Part of a small language model's weights.
Size: 8 layers, MLP 4096 tanh GELU, vocabulary 16384, 119M parameters.
Training: a variant of Muon for these matrices, 940M tokens, 3584 steps.
Each number is 128 + 24 x the weight over its row's rms, rounded and kept within 0 to 255. Layers, rows and columns count from 0. Numbers have three digits each. The size before them is the row's rms in percent of the matrix's.

# layer 4 MLP down, 1024x4096, rms 0.044, rows 797-905, columns 896-1023
099:137143147075149135128156127171149171114143153103125108122097134134080105135142170116112112159126122144076162119101109129070113134148088133137091124194146130120123112130102104096129143139133144129154065159177147107124153179131120120118150145135155112102123142089117109130113170106152115118121181114153082110155146098124120154158082150117159118126106131136131158134100141157081145119103
099:161125115121116179148127110125143151119072112097112091179127134130110130114107094105110117119140123152120072129127138116133125121115119143140119113164119105156147085135143113117157132115141134147125112108135144093129110097128153145117113130107173110131143111148081100119150109066123131176147117095111154135140104137119116141129136187142108124154076121148083158117141172125163113126124
098:119141161118162116158115119110139098119159127140122136148082118134134154157118148109110145155142134130161155110154164117104144167120141114085121136104149081110105098154118132137133109137139138148135113142140146139144116131161105109098169136096102087120126129097130119125122095124141123107120113113137136142112085129085115087133093167119102126174116176133092173149133096119149102130128
099:111138152121100126154129123184153139117097104131124110146123137156124134126130109116132087105114155113126175090099115084166144145147091111176105119176107132099165144156114136106119119127115177098141138149065123146181115077097120159161130092126129132138131166129148136144130146116173137107150113147105141120134146125141104078114147103156181158175129130133132112124121136126162135118149
100:167161162102154114147090123136095093154132159093106125118166172126123154112111109061146136160138114105099151129151118136169086145114115121112139118079142094120116148127116101126183162122143137105109123085129094117161148138150093135166143129109117123095149127097153122099170134126102142159131162105114129123134141147145097135108137134157179156152158137129086129167098122137149132147104
099:114140143124121155160161128138077110153157137178108135161129156112146111109152116145106107160129136111111172151135175159146156094132135126095159129192132089096177114149107134111111128143108090116095169171101085103146095120148096135124160128078170125154125123137110090142118135128121142093127093153109125106136128106113156150079099175127168127122121115145147123142095079104161126104136
099:095134176130108152165140161113155124106125076102142070150155153144138085092115127095129114145143112111168141114108141099108101085128147123122166180136134092129133097104141138149131094103133125173112156152118124199150129149177167117143145116161138170149139144112088158112093140098080138143078124116093120119112141114115121136153121122130144130123158172158110107144144103089116147161113
101:126126143079113131197137126119130135145090119100110131139133180128122146119135122117162148145090099171131071131119139103162103101126153143126097120070117183101119098147140147111153124150122089123089122131090116104104122094136112174119124152125101162117144106139111116141095130161115110118103101121138127107128151140113127129146140136148097139129091125089156129127136166128135133131131
101:122127156126166143135132094134147129154101100143096124120140129120147173134104152127072113128152126128116152140136121084090119132109093125090143120090128162114161137136119109139133108091159119126096098128123109113107116126107102138119094128155127133091130089133122180113140077129161151146088118113159166129162160114152108115134121113141108142157182139112111125109111136095120142124136
099:163095121143118133140127112113125160124124091090140133130144091102138148129147096142144140103139137136069150106096135140151131104148160154146130158080116108132144137156122129148166160097120152123116090133162101141098170122126122088118176144164123092129164138163099117102120135128122123114134178131183152124113132138154093143122127178133167153095129141107128095123098149094186111182097
100:155128102121116181161096111130131143116157143126145082126096136167114169131135145126145136130091107077151141120090129149126135142140145130113132133139117138117162109105094108154126119161146100136076130118123134112136139138099087167146142081123115090132190100100107137132081122099123096130115103065176090137136130117117075111124106102080116133133080082152130114175071145116149108111124
098:076093094110127173123144095126144148102136142182112121132117157093102135137105142090128118129131111113187157057139147155137121158147132131135119172131179148148136103149082147136116120131159165136137130152169131169092132092083153131128109148144149144150142127187122131126124121143093118138111096117158102155158096121188099141169116154143112128088092137086090120135166117117149113097117
103:147139132126079134110140134144138132147109153158139148137142169106122139116134144102104095128130173163093159150130109105094168151111121108132140169136120123146105106144117092111128144125173140139142127099142119108104109134111154113131126120132136129127178109189114123096110100144158167109110133106151144144144104101110196158121133188121163184141152143130083140187103126140129159123115
100:127122154142086132116117091122166114094158132144158101105130071083159093133134086123104127150166134119114130132173118136089139112095138153134143096132107132170120149095137126151145116152164150126119131133143135152126144157137069102120122158124127104129119138126172087122113168113126152156092138113124134153175101128076143153169128131147087170102190158154143105132125103080120130156129
101:174114138137124164120133170177178148130154143148083094099145149105124133129174131149085116104141160072069140160130113137103086145135169143196121100140124144081093151141134082137136139098127142137151132122126115094153135122150116141218152133128072078134110132180129123151115151139123122130177136121136178139173155128103152146138099136162092132151134120130169128160156086139106158140134
099:166135100099156096167132114111111133146112143129130099119119119152089141140144152148164157148108154131114142101093146110127141090172131109106102139110127127107142176086118121144135090111170116139086165101106132141115141137111165125149093142104136136154173152091145118110163093129156101118147142137157095143146101142141137174167099113148157151121120097152078124123105072118134107106119
099:133150107097169141121154143166113128128138121116091109115119099152127116141121110134120121137104173150181127129115126129124155134160123118123106120104147118124137112113135124101139131103109106121119137141132116118144124133108118118111131109155115151115101122108129167147172128160073138182193105143159125145134146084132131134166100128128121108138129135117155118119117142126100126133111
097:159104091147116077162094096157188081155134118138133146131064102134096176144139112148157141136068107133113131150119126102141104146117138144129135159185144091111187128103150136137120141156133149134112150133148133123141104140094134122108170123098128131129130144128100123157151129114123128117096143068151107123157138175163123134124113191129126149143146173143137107121106116130122129101132
100:129155117142117135112157183098138146134116157108135086118120091134093113146092166122139109125136125147122111166138163107132115092126121165135125116113097136112121155097125102147151106111127114104162142157111109103112086150107131104130144110076103120199132109117140103109115139148130159101134083121117123119134120150148127104135096152121140110111141137105110140159116125115164181130096
101:124137123163149078144121164136133099126107123109096082150137080102097101169164124108137088139110108151168155149113169094098115114121164135122148137136109132164128138116120102150088081123132137104141101153101133091151128095103105111120142141092149115153103095139116093106118122128111154105153078125142136132115086157081123125153155113110102125137119117101123130092122089122128137131147
102:137129107183159124120142134172122136140134093184151121151133170120162125134144128173130097118133127101136139091135145122141150128126105121141094112134148160123114134159144088141093108122162135130143168117117094102176100144159110166189133110129168097143126121163103164173104114141103127140109150128143138094126116092132102075180132249106077140125202135162137138159112088142158119117151
099:167120141151152126157182124107117109119130088121132164142112130143104180126139142130151146121185110092128088120124168097137148145138114176107115153097135101142147114127137110122151089125176096112096136143118150152133134109139159083136099161107110161131119109109093121082131124134125163136131108134131113119109153095120146090105131121154064122084105140075124109123142140128141162152097
100:130156153115129131156133162148128112090114087170125144138130118138120155104115134120096140108109153107169118125151110164162139128151101135168135118127100143157145127149130115091138112143149178138159089109152131122133157152151123112152080100079122148113106147129113063109108158148117138181162165141135149109117171143124126130135116120155143108142127167108089117131106136093086168133132
099:151204127112089128152174117085113120087125101105168148113106116150135134093112136113103173163122136153146160136115093098134143126079170139128131089135134131139128129119173078123110109150166127180153082096108098148107093109134162109162130090142149157096138141107116188109112134101153133114110104114153164141148154128155129149161147160125167131115140104092099132109080129108119127097097
100:158128145151154156143134132130128169145100134128125104121162152104114160095068116112142131138142158114113168192094135165128142132148148114151148159168101131115103133128150127190154123134116107077181136118132098119120150104124136091152166149148099165150118109112199115133132169111103132124127131117112146090094121139160172126106104114126100145124106139102122128123137153063130118132097
101:191141149112115113089121156168141141175151146097158154127172130128127160134097106125122170148151128129132124116138152106139133148119079107212131201100109126133129128130171114103079072132130140134116113143156134159171128146138129122131171129121146116158164063161120138108103139119133168137110099114157149179152132142109112118161137167143129141084151125135140105139132122149105138113122
099:095112120129095113114152099113158135132096120116147108129144166134163132064148142094135111134114118128110135089163114129092090165129130134134133108097141132124134132126120122169139116167135111140127116148117099156121165141171119170117142128140074135153148145144150143122136106174137129153117087171089106140123142092179125127151173138136114152141117146114033119154118111094155124155132
100:121089138101108120202089121107134129154135123111095119113125120136142095149117135120135163113122158150118141120151123119118116130120130146136068105077129143113123096130184153127120115164095092111129097105180158132145128128155184144156153149079125096098101156133095115090092106147093165108137148099127128142131096115134179087129097113125174063133136104130112165128175149133133104085156
100:101130114154122168113117114102136056142163145149153143163112132141173116144153103142108143097099154148125137136143129135151140129126106150154157114148160130090156166155161103125053094111158126148107129132111103154105123132114132085086147129102105143162148123107113165125135121127098170116135094167122093137110143138115140118147115177132138134112147174129145126176085094067125138143135
111:120121124131135086164088117143148137125137139152121170153126153140131192096157122173121136102149111118144178118115112166166137141107150140157095103101109142166141140092152124164114118167113069127141148126104099102117128154130144133121146135160165166142113142130140112100105108148119186136160126111102134146114147115079143120114113165135111109157150111096166118152117186144127140112148
101:107121182133121130143120075134110110109131120166127129130099117115109155093127152174152106115176148099141154157141139124106132153126122169122104119065076099139091102127131138134103117145151150142184143103121144147111138097080115132119157110156096115140127097143177058139134161124126120127144146112072068112104164094130137136159122135064152114108149084134125142150115105134136140119125
103:108128116117124137104135156135110183131125134134112112119124068139120153092094086127109131122123107118148115146156109150145101136133159160109093121135117146129094113109143143184180120104130159111074128116135146128123134106141131147120156105157130094118152135129120147110077155151130128159116141171134134152111130136117164123126120143103150120116108096135082157149109118123159200119135
098:133104108095144177102146122113154098132171128124144117103119092109092149134140126151154144167089149156132118136123101160169157126105094112129100122166139108166123131145109144132116125084110129130140110097142104114123170140139152132124139107151167150153105112105134149125112133083152180135111160132135164124129092142107124101136166142087172130121121134170191126134106121146143120092116
099:143126123134133150111120134168132130114109145061099120176104141102148177136130103100134174110132125107110105106114116162097125138103142142098138106128178142134116141131156105100145125179143161152126149131101118114125130174106121086115108116160156113172084107118133114145144151152124099125112135167124128140102115094141129137095127144119109112110138112081138138101115141099114149103132
100:122121128157100106136145138122135164113122154114114103130137119075126122170143094140118067105128083163111151110131142127128111123142134179160168139189135102117077092128116121145108164072143097121196135135139090149166119092154101129136092174143116140125140159109138148128124137098136110096139109120144140096134150127154130147129118112109115141135172131151105111142146148120145104135127
100:084185131118117137093075139156119163120122142145084117083132118102171166167156144121136144089083175124129119172139158150140063121129145117099131134173098090092132151155108090137176139126132094085066137156159128130115111099116091143111120211096094125105107128084154144123131085119110118105182134104133151126176126112161124170146146180121148113161142090115094116122116174105183128123136
100:134166100088126138148093123150146145128149107123138126136213158119160148150123110107132136164089162089104119167129133103125102148130131131172141172124110166129110139127122143157134103155125121119151179122102061158130142157126166166130128073134090113128170162150133118104132109110096120113119157097156112124136142112143101145146185143167059076155117138167126121155121110113124139188120
101:141139149138172123105135116098195092130117123123118119138096112120123122155098127135116128129150134109156120103119134108162099137163117181112120165138088143158094121141138109128112159154153125158098181145133106114120099144084164136125126117159083160119145117157099129134141115096102122121103159103116108107140106152093104172081128078104158136108121114167125131123138152187097118136166
099:101093112114119098084130158125118150109116098125128130122103165078105104129120132129151075126141131099131144128115125146120164125152144127120108145104150131131144166131137152144189185132139117104116141151163108115137089076087100095152169148114063186110086096165119121122142091086131113116143148129164102110137167172094115144113090212118135112124119162074093145123151121113134149172132
097:149130093120104156123126100112053113124136084154135138138147138122146114160103108132137137130172138169105141133103118126085118104134173130106144135168111173093157111156145176123122153089140124153149059117134121145093130125128122136104131117176110120126123135093102128182154130169139171093123106083128126135167115151114135118165156131149133110107092094127138102112155143089103083101171
099:114138128116107103140124112137148072174104105108165149088085124138116115112158134147133129121123133130088122102150139121136137145130107131151146060187101082138137175122102186127136098114109133108155115150107074148115136147157133146090121133090118166125168125060132153160111117119106124154109129100106141128107118135106114145133119159125087116131182126138117084129155125152160110120154
101:126128134145098149121117111159128127152145130131130111090107112129113135179127148147166122102088181130133126111151124128121132138132109140119134098119111110075155154129133131116119166129134128154126154105132112111186131112132130128105135121156136093103164108086123149130088097113116135117153172149133152113144117117137095125141133172133174129140165172126124180129109151107150110099089
100:103128105127146084089137173135139094119130170110163146149148130127079086129130101153128146150185131170130131121172141092134151093104129123138148097024132179130155136162103086131100099141110135175169137140149149182145148138176159138083132153104101096114107126125171098096146110144085095104159117139108145124103121120133137134124124157154147141141176127111081135136137156151124096103146
096:114145110156153134148079101161143180139143112144132113127111103121115106154124132139139153115134132134174111134088113117158111116121135131141135148117110156138129133143161125081116147101133162118133126102095177138126194143120139127101095113100155099145128164113143118181107173171153109119149216114108138127143162118153097111118125118177161126126124101115157132152136162119124087127096
098:166119162141102128127126113095149100084081135153150144158135116131159121176128119154119135088109135076148114141131150098122155140175095107140168167123103088123145138101140124133132101129137176167116092132129151123107149177110122149126129154102133139125104129116127121101177124151111110123155125192061138148165138126080100154126128137100127085090179148178158107131105157137116154117150
101:142121102117165137149141153132139094107149185128111110163139113126153111141090113103172147135122165118124113120113155149147113138146080117109114122089156119107106123092121119152152098150103137150100136157102112139097131112131129115108137142118130154131147168107089143126135174122144163131074088114101079157131105141120142119146141156155104132178089123112147134108147112101159125102116
100:119164112097106131131102135130125125174140173126120133122144148168135142091137131145158138120139129127156184133203126166162108131142146143155149134141112146143156130153124134185138112156130145098120115153137136125142137103094156113099102129113108129118123108143120156119090131146148134116112123103160159150161132158145157129124121136142135137139133139128064123151125129137137105122130
101:080097147101156157126141097138122212164157156100101083112140129097110116128147142120075145110144154137156179134146146161100134147155091126107108105139122146133159135133137112150116141088142150102122147099171140112139127148120110111115105129149100125153163132132131119141169201135157174099122131108132092141105178165089089132157127110142163087163107161199162108142103159128136097129103
104:112133108140124068110132101114132122099171135115132082044128140136147119095123104145140129104103170108140136111173142126131096110122182187129163143115125118109138143115141127120122142110118139126117103120098141085162130094150087138090152129106137159127132092156109106111143128096168172055163095147112130087103116117119115121145104128168143147153109155138113145148147107143093110107165
099:134095151130164150143100130134114142059147160123113128131110140116152124095112154137151164117144103138139100126142119154145125134172129107092134129169140112104098139116125145135154151094117129150123150120146115167116130117102116114160079151118127107161071104150074141104135163131150114147105152108131142137115116186129110130135149153099126146112115193084104154120127103162137144141136
102:124134152151131145120108149117132143155139106135094130130134133101138138114117125115143146145128123135146095133157080134126126135127109170139139116106077120178125137149121141118125119120129110111155129121146139132131111128128125165138122119124121162121167155128148092172148168065111112169151138160141105136110156120153093115159140119172131174102110148141129160178143123148151163114100
101:086106103154126145147143133118139125100126091115138125115145130141134140151144102156144092135099113099118157139137083139123114103129149143129119141130160137123121134151134101146122094176142141145191159112139077081140128159129094138126106140124152155108112131128142150130159127135148164148138136171099165140184121124132117147108127130125143155152107153124125166162121121100089128127137
100:166141154109132154120159141102144110142088112115078122125136108107136117103110143117130090136120134167122104093129118102130155129159102146132123107098141152127096123118123145118189116120133082148164118131142159082108070148131129091134141137133158099140086112163148161131121097084128080113167092153152153146160117136120114149086151161121103106132105098133173170103116139128158103152091
102:146135145120149143133139132121126134145112120155137123124132108135151119115177105128115146111150134142123156090129090136131150151148117160122112117104183176161114129111188127119119086125131102120105180141134104150150116165109162180117124154131144119112119121153169193111127086128123116163138109136119115159132111142127147150162145116115106098152117126108097108108131140169099096144123
100:121137130129119126112159193107134125143120152138126096166106127118127118124080115123167166140132139132110138133183112149133124118138181139128139131117154129116135104131144116112146136102153097154163127114148102146147155138129101166145107128107160089135096156143125138135104111119107165136139098152110084104128128144155162170060140135129149107095117140111129113089116127153108116110151
100:099123114114121135128183048109126090115097139174132102148140145105137122154121129154141132104114081112118100151141129139160111146122113149145124098124113145092089144136164144120193099118141092105082140141123116170127113130122151104175110112154073137132074125112151151110136138142155119130124139110187108120172112095159135112112125171117126153133110109097139129153123153117119128124140
099:135111121142124061123152108134145102079102103109132143177108112146108137165109146137106102114113122142141123127144117123092120165105092107125127151106149123121112131123125115134137151152129150106127114114159130133109148129107158132154101129081109156160166164150113139123107174138121113073099129132144164139168190119162137118126131150155125100146131210128137125106141140113134142120137
100:089120130108131123107140147094118116134146156116144141109133132137119173128154088101145125094122127113161100118123146156110132150120132137122083118104121136116118125143146071129175148114149168107105110133134094154140148133126131118090154161077139114123118155099110163131107138140194142147098101137121112131125130105114130114131089133167152104100173134141084169080124113082137098142140
098:104146154099156135135103115099132175128118153149143133080121100119163179126162131145137101173134133131133142170142131134137141094097122170126148121117129158124150130148112120169153155120146142126142086124156140116109136109130148180150062125077151176148109142122145090136155150096149123145078149098118124100114111076138127153090125100132170158121143173135109114187141093152086139139120
099:151130137141136104137115115158186162116112125144141144053131149131126090101107155097162182139079142168103149106118111099138158154138136149083107130106137135155120169123085142113151090149161171157116123128103139099123169104106077115128162072141145120134151079109147082113100105125115114135150120098139146114140149157083148096126160117120122110100096103091119146120113113120115138121118
099:132127127163155142108106141125144159108130146150116146092082139148144144113159126170169093171125162091125109171139136115169131145151140149140122124115145126133109113135096113144146101173113170161094108079127169142065084124094145115173144154117110157143129130082132144130091126138112143157143114116132116130125116125158130128130091125134163101062179099095158121134090104162149103110112
098:147097089111165103116148107137141103120157113120148112081152120118088091101091138107104113140136107126137133134152094148112193115162116101149119128143079111135106115101128070139107092139162173171131107125137143110117166126164138113179124146149079143092103142124152147134132120125089094139138147146155115125157158141121157135154128154147151130108122122123095141128144131103110157155113
100:128141112107110115102097115165146125121123117133097118130154116152155139179121133135168126112104157102139105157132109105112144142106144149120148113118087120149160121124125149135171135142147089123123146117095114088135109124135153110138127117130082125128094120123175051113119087131116138129125129145143131103111143127131102124134122136159068123134172182119098121157160128122109199117123
101:128144145159146130121143128148155130107123109082118140127125135113154168128157113108119122122126067188116152133131132173116114147148089139112119117104148102102151108089100129128121091139182125163095128155147130141114091111128092157115114162184184120169163119107109119106114138150129159128118067111118134149138141143096128099128131172149128176150154098116100124108057117110144169139138
100:147156132115150133143122122084150102147133147128119119112130127141089103110129109143152091172116082137135131135135161145109153162136160137122155105092117109131182121119149095123134123120141150171117115141131170124126107115139078134140123127100142123111102116080178140141129154131133093083125147118133171109156080124105153101128138143171145132113171132156143140081170126130090106127116
102:139141115174122116182114097112112121136091141139122147130106156111124167115118116145132114118129153137132136155156135137122094127105089147147122107177107154098123142144149103136184147123132151059123116108121142091125176113130155125124124149164134108126109113176098128100122152159105128119091131130149129128097133106092108125150113159148103119121124121133128102123106134124119173145128
098:102158110117126126149148117139128119144138117130120125126150159130103131120140142125145114174143140195123135105123131160142196080134128159176069125136156145160100127118101125146132144154168150132127132109141101119140138073140117102163110122112128101136103110141106080120135116088128154161122137093154104148154136122107142110152147119151128161137102148117157106130076128106099145201143
098:121096146110112146138084134167126148129113133171113122137136153138115107118124143090182170084147116092136168136105143133144132152157096093117101173104149115107136095120124127161149114144138109108160103141140137139146099133119111117176116118138090137110167109101116154095122139127146134089145166120089118121135148075129103104125114125122132101091137103165122112114102136114125136135126
100:116106158119093116154127131092132092096120135086126146156143145110142163124096132125141127124139116112124116122150120123119090103145164138163140149176078108146137058123149084088105170113130078124118128164101129108177127139130152148139099142170110079161130130118131159127115151110151094136127126149158133100094131153116094157107140101141109087119129124127117122151134148135140174143117
101:107124124158123104123170091136147088124147160123128139143120172154177078125084161105116118112141145161093162159144152115173146142145128159151132135124102167146150116089139131115149139145199129108149147126151113123140123143111151118139124100144117084148169104122155136126107121117101147166152085138133126149098134123120131109078155135115143141137135117117118138149119125123139120137097
103:095166154124127129107129124146116095115181122124112184147141130139114144122127123099131151142143128132163135161151118111132116131133095141106146080147165152134141119149123158130141133130146129101134154120128134105136126115124118142071157176078125106129099120112096122173131136085099120165105147139099151135092127136149129127101101137118128119128134111140125133117101141101137111141106
099:094120107149162125118087121120121053133139117145118139148128114111115168114139145121134134113147106149101140111126138116141153140144134136164134053122111059119176135132128119167112126087144148131096101121152168167181089109131114155112177192132121089097112096108101126130117131112118148141164084139162132107130140150144102086113069156118114124088163160091136093116119100141118131089125
102:086094096146112123133146130095138122152108087121157095078125100174145196119125119128083158142128135129130126114108117131106167161160129108132136158154131196174117128137124106124130112122123135154165148131142114150147065097135122131098147127148115114151146114160111143095139113122119165086117108134123127143105112146145135142095123147109111185116121128147141119147129206122110159094144
101:127175099148098133138132147158131157156108168086125125142113117094152148125129127097148140137150093148107084151138137127153129146104110154157131165142100135124089146137105101123125145171108157100100118130114131174153119108127151137130116102150125124164128103105135118167154144115106103117106121086173099113125140168127106165087138130165118103097121147102154132139164136147152143165115
100:142131120124154120130150150126142141119122119078162139127106167135126092141125154128160145112148107123130123121149140110136132139095136130080141123128140089055132137093120137111147086134128147112159092072111113180085153111132160129149132131131163101110099123141097119137163147132126138108132083086113148128178107078134125113152118089130169125157101134120101098115125145117104117121075
099:119114152172106100132116122093152129139106149106145133108123125161077106109141129170137164095102161114140120105155130194139149088105141140118085109147123157180156130129112155120113156107126102091105148132157104164152141148151118083148125127163107108128174145131109141129132136176152139137126148124079148137086139128154140146199149112127137135157152129119146135152128131094101108086109
100:113101152099154133143114138159147159137099140090154144119131131123138145126134143146160083105140095102119171131158102130143134124099113072137112162161133145140137127089146141130111178097148098126120130103108123143089122094111114142125093111085144135129124095118089149098183132135114161149093118142108104149120122119149098118149105150151160090172151113133135116173129121110115126103090
100:116134119161113120115163083081119154088127108164147107101120102150132134151109142170138159146134126129143115126117164136104129118107136087112111162119124114115159142134072143113087161184117105126110119119108108094089132104102100189136185187165126126098189133108143110162165123128117124197152077095107113098132152128116167160119102176100125130122137102145154114125123131149137086085138
099:131142112130137124127118128130159134138154137095118160118112148138105113066122137112136137169143133153152140119125125109106140140163108129089176107090111118139119088132142108130090147138098140081122089123142150145146099133129142128157122141122163132163113147122127118146138101133151126156114155195131134130109121116133133129097108117109086117127165140158116162154129133091129178108070
101:166169150109115142125147152112151088140116122171125115123105115141114093112142147163105135158078132125126114134170122164113148119123133209149154150125116131077100141159111109159128113126112081165152134111152144139097138156090117114120123156088145132085120170192114134111135107150118131144168129132103121149124127156122140150140207116127133160134093135108128103113143097140144170102121
099:136079114096136154185134142091118145116118124106119097096121147111107082160137149097135131131114114159158129115093075182129137114118103119158149161144098168153066127114175153099173099157170126150124116123108162184112129128158130089112102150143139102094152115088166151073130154142130147143084124144136102131134128081144120181138136097125133136143097165111143151126142119145116126157153
100:097142155148125148091127124124132121101116176100123095109129151166157132128153142064124075108113152125126121113120160133128152109126128163150104127098137138127105141154142129148070103124126123103079124120113143137132161126129144112157110127117164153148117062115099120187134103140087229146135160117132098150172086147122124114143122208106115097137120159143163131079130131110121110113164
098:157139142126082142135095066118136140149144087138169121127174103127124097114112159123136127179146143152111093120145099087163128115134125110151130144064114099119104135132114099143126143122181186129111118082147113143140095116144143144141069147136114160123115135105137158108153087156133115173133132114138165130169100114097149096146157145160129120134130150121121079158108178147156123105096
098:109139137152142135114113128101117137079113159122131163126137117130120109121143111154099153152135120134123111166124127150081117162078093133131114138190108118178149107134153094098102105104152135155112149108159079135124091165149131097119143105133120149092142185152150144136123104154148106105142122135141128152110144133139107114112159130149136118130142128142144128117128149172134142179143
098:134125135115102123137126174134137108107093180124147149122150127132154109117102161137154145108117156112113103105144138139117144164128100133099121131082119144100147123158124155103128129150140144149104150101148129138109100171105126148133096146146122145105151112138120155133150139159151128164141126114144110168091138143170121070122079147153147136124130141139163125163143167112131137116139
100:137116099095132124168114108128138098113136152130120130149117158146150086151165129132175121161137127130153136156096144167127138132138110144123134137133116077116085127128114144142141105095133108156136108114121115150105135148130160115125139081138129133108117142126099146119134159102158103132103122133105105112115126150137127089101141140092128134130116155105126120128104125153166107150087
098:189139136113118112087111140121108165105129118106172122072128117148132166137123112111127147103139149099123102072113101095164136139125149131114131167094098123100144123047071103139143105133093160092124101166124152114117098109122131137102107117150120099100119159111092126155136107169123137140192091121088111127131163160147119135129101091101089083132113126177141148132107102138105136121141
101:151105145139106145112043128099125103092157128168129106163144089145131119145173098144109085140179141102144130154142102149076145168109100126103151142133122154136119147144131124112135096155120118119109137123141142134112129147130142091127125118160102111119116132126148126093146089105106105167121178114131118126137128106140159140159139185083166158173130121110104137187153138116124110129144
100:138166093128092155150115097107104179166142075100138117123130151111095166109110153124117138123161108125158120129081140099157144131137121099144140104118151097098118119141116099110114125159109119069119102132157144134123161111126116116166112115144129106147125110099096132116145143101170117150111183187128112133111122134187126147171133158102104122109123105137077127143162146167083131137120
099:137080144091145133124113105128159091140109146156172123147128161158138069078128121179114107112107138129104131159133163125132129110116124148134133139176088130106159150125095096148158109145132106120121113114138141128139137139115106115083159122163120121102156119109140108111143128109121171102122108158176116122149148159145103144159103126118154110119150100121128173097128115190139131139097
096:133127155095098145140122115120136149156123139098102102120131153161145147127180107151119163102137113109130115105147093118134112165138143108131106139114150122149143085125099158117124125150114157131143109096100110111131119129147152114135111108152158106092126097116121132137106139104122158111120127130131148122153139117143123137134118157115146106092122171105114095110148109112125132107132
100:125129126163154107136118185194170139180123160128146131144127121095160169138122117117118118134125123168118141130082107166110146121108123141151133161174144144103115151165106117149184123120130142137139151164124167145142134164131157191156148081115153122111123190118086162132145149110103144100128164149105138114122157117148140090137113151156086164126105135163132115092130153151129140140121
100:095165124115146139116144116097127155154148133124113127122118134128117158137136131188140116164107119100092130110069107146117136139076113157130146127148146161117119141141157110131150157127116160151131138152136116123180125109115132132067101135129143126088111121142113080131137127093095132128132163145099103139161121115115156174097133114115150114146176161128136126098158112136112148116123
099:109109109080128186143089132103138128127160139141100108109163124137142122128147115123098141139135145148156140166132135110151113120115200092087164133094160135135097127145127158157152118121140157149102109169115140080166079105167131172126167126103148140120112065145149128182104120142124144140128109159143101113134124107158126121125131158117110137172136120137146099146140101124152132121102
100:143074150172134153092100114144142126167130113131125084147160093136111126143137089110164159123148112154137129085105147088123123132137113127129131146136140121088142131161116162142105121104120184125104110129123103138142138132116131070114108130134135134138173123107130087135150094144132152126124126119133156139144116083107169159113127147138181158112086123145101136149126107180128097135125
100:129132144184130127125191117135102098098116091140095137130115136103148119095116096165141123126157154129185188140094124094144140147127124132145118113158170134146139148125076097132132125097140171118088131140117119104139138124130135138128111119145143169161117124171084169120124091144110170172122090131134097123113139145137186123128125113123160103084145127125131109135137141125117134110124
100:163192094152174121118169119107036126090127153158188127099092104140150123149127115103126122097154153127160150151115149112129115069114111120093086140120103108154127106135119105135080131121106110127121128137134185107136153117108141094099115133127130103156105140166122154123102100085108160117148117116113153135135128114126137135116121171150209137152137083163153109116118153160182133163123
099:133107115131135117114114107129117129107110110118105129105136110099087127110126161075113132114110131086129131093122108118152149118159139146140127142086094165114121134118135152100121131107141111118137138109109128142164125148089135126138128158133121119126163136136087122128092145113105158112141130147151135166134143116138147119151165099131163112091116115153116139093115129115185101151139
099:106099133166144085121158115134137143137137138124150188103084124095123097134127111121137150160107178114135146114129085166115191139158107097146131091139138187110066142143083101169143111114132136096148119115105122124108169115134158111122117120087125115108092154068141200127091112151102137108156097127148138123118155129162130117143147161167126152128129132128140131198116149110192117118127
099:169132093097095086121086147116144108115140119140120109181118133119141122146115158132138149124133158143114115144132124110173120136127167109123142097119098131171091132125142102169144140117111103091148116143111113104130175104119132123127117155113149191139152124074153149114110105103116163140137167129124116140159116150152129143085136141132175156106100120098141123102108156122096118150121
101:105133114143152096154124145147120107113128110142108125136140134126117134137109125136142142109151123114129158107142124139114117115164125119111135157090131127135138131087137128125151098152108140158164133119108132109116141108127089127143157111145139099163130132125124149122111137115109138137122172128116129170134134129107120110116119105155128133106117129148124137142086142084126108106128
101:144134127128111118164144126109129141147094119111086112120107129126211144148121124132157123118109111083132173164166143147138140133104108137108153099126128096139130124095081153119131159098119189139102107112115114172126120131133124134126137163139107122128166167140108114156119128119084113126155125120182120100090128122123141171105145069095167146155144136155181101134152117134145121130087
099:117157169122149114142120123122123097129129114117145135129151137143135119177131118111159158117162162121117110091179144102161166146141110125146138124076110141132121166185114135114094163121123101129097183132143121144127128149146166136109152119130139138127130129105119134157126144140167159106128096144136119128109116132148096134177104141143152109104114118142101161128144136121116148105154
101:127096135143144104130104092143101145176128096102166112147104112145097137127147134153123120081099120148125111125091115152136150106076086116084110132126150175156174106088121097146137167107148101142156105110100086147152146085142130154165124113100116141085122124134129144145087110084109117085137164075139142110146135120146125127151118103142133110110132086115119163117145139092174104153135
099:111115132102131114124096172147117125135123105101115174107133145138108094165104103141152111143108139122121139116150155139138148126144128127134074097142141132184111148144121126142126124167145038139096146128111115123137162110099096164158159135133186136165134134139102153119117097118093119113106122103114105131125127110105109128119103097127094107141126097100119113162155122146156134118103
103:103141130116136143102153158133132127117165146138095132125121100159124139144110126156139168106122117138168127133111146142140121149170160106114140174177139144176108110109113127117126138068088110146166122127143132116175143117163131105128111157148147098150117114123100110096134127084109160177133164132145129108142136125135130113108117149145127090112113145137117107101123130159133117159135
100:153121126127090084091127101111112124134104144131119135108143132132102147140094124166162162090114085083113135115148135165145134091091127147156135120135119159129136109148142170116120155146142169132141110113144139118171138115106108155123147159120111106165160146098138187126133158120096136113122138163135124133125167112161119115102108131148123143128141123170129125151137169114123133146126
098:128147155104109096113136182121087192136092137106062132086147184109113132101139092103124146142165068073118118096150201072126111121129167153132112133116127061157153151140096111103131124125141158144119094139118117137159127157103093108175185095088155133100118107097072112115123159121177103148062125118107111127138150137129099135074110101145135092090122083163140121178126149115112152139131
099:091136198110132118132139108137164078101151134134095113134119148117146132137128122139134112105114148100119135115094109142124091134144145159105111137115109158141176150112129164108128163155094178148122154154156127111108147098100126153123099135085101133112107102168134161091142159144119137151155107149185141165106140164114135123164173119105134136142133129161157103141100139149135075130082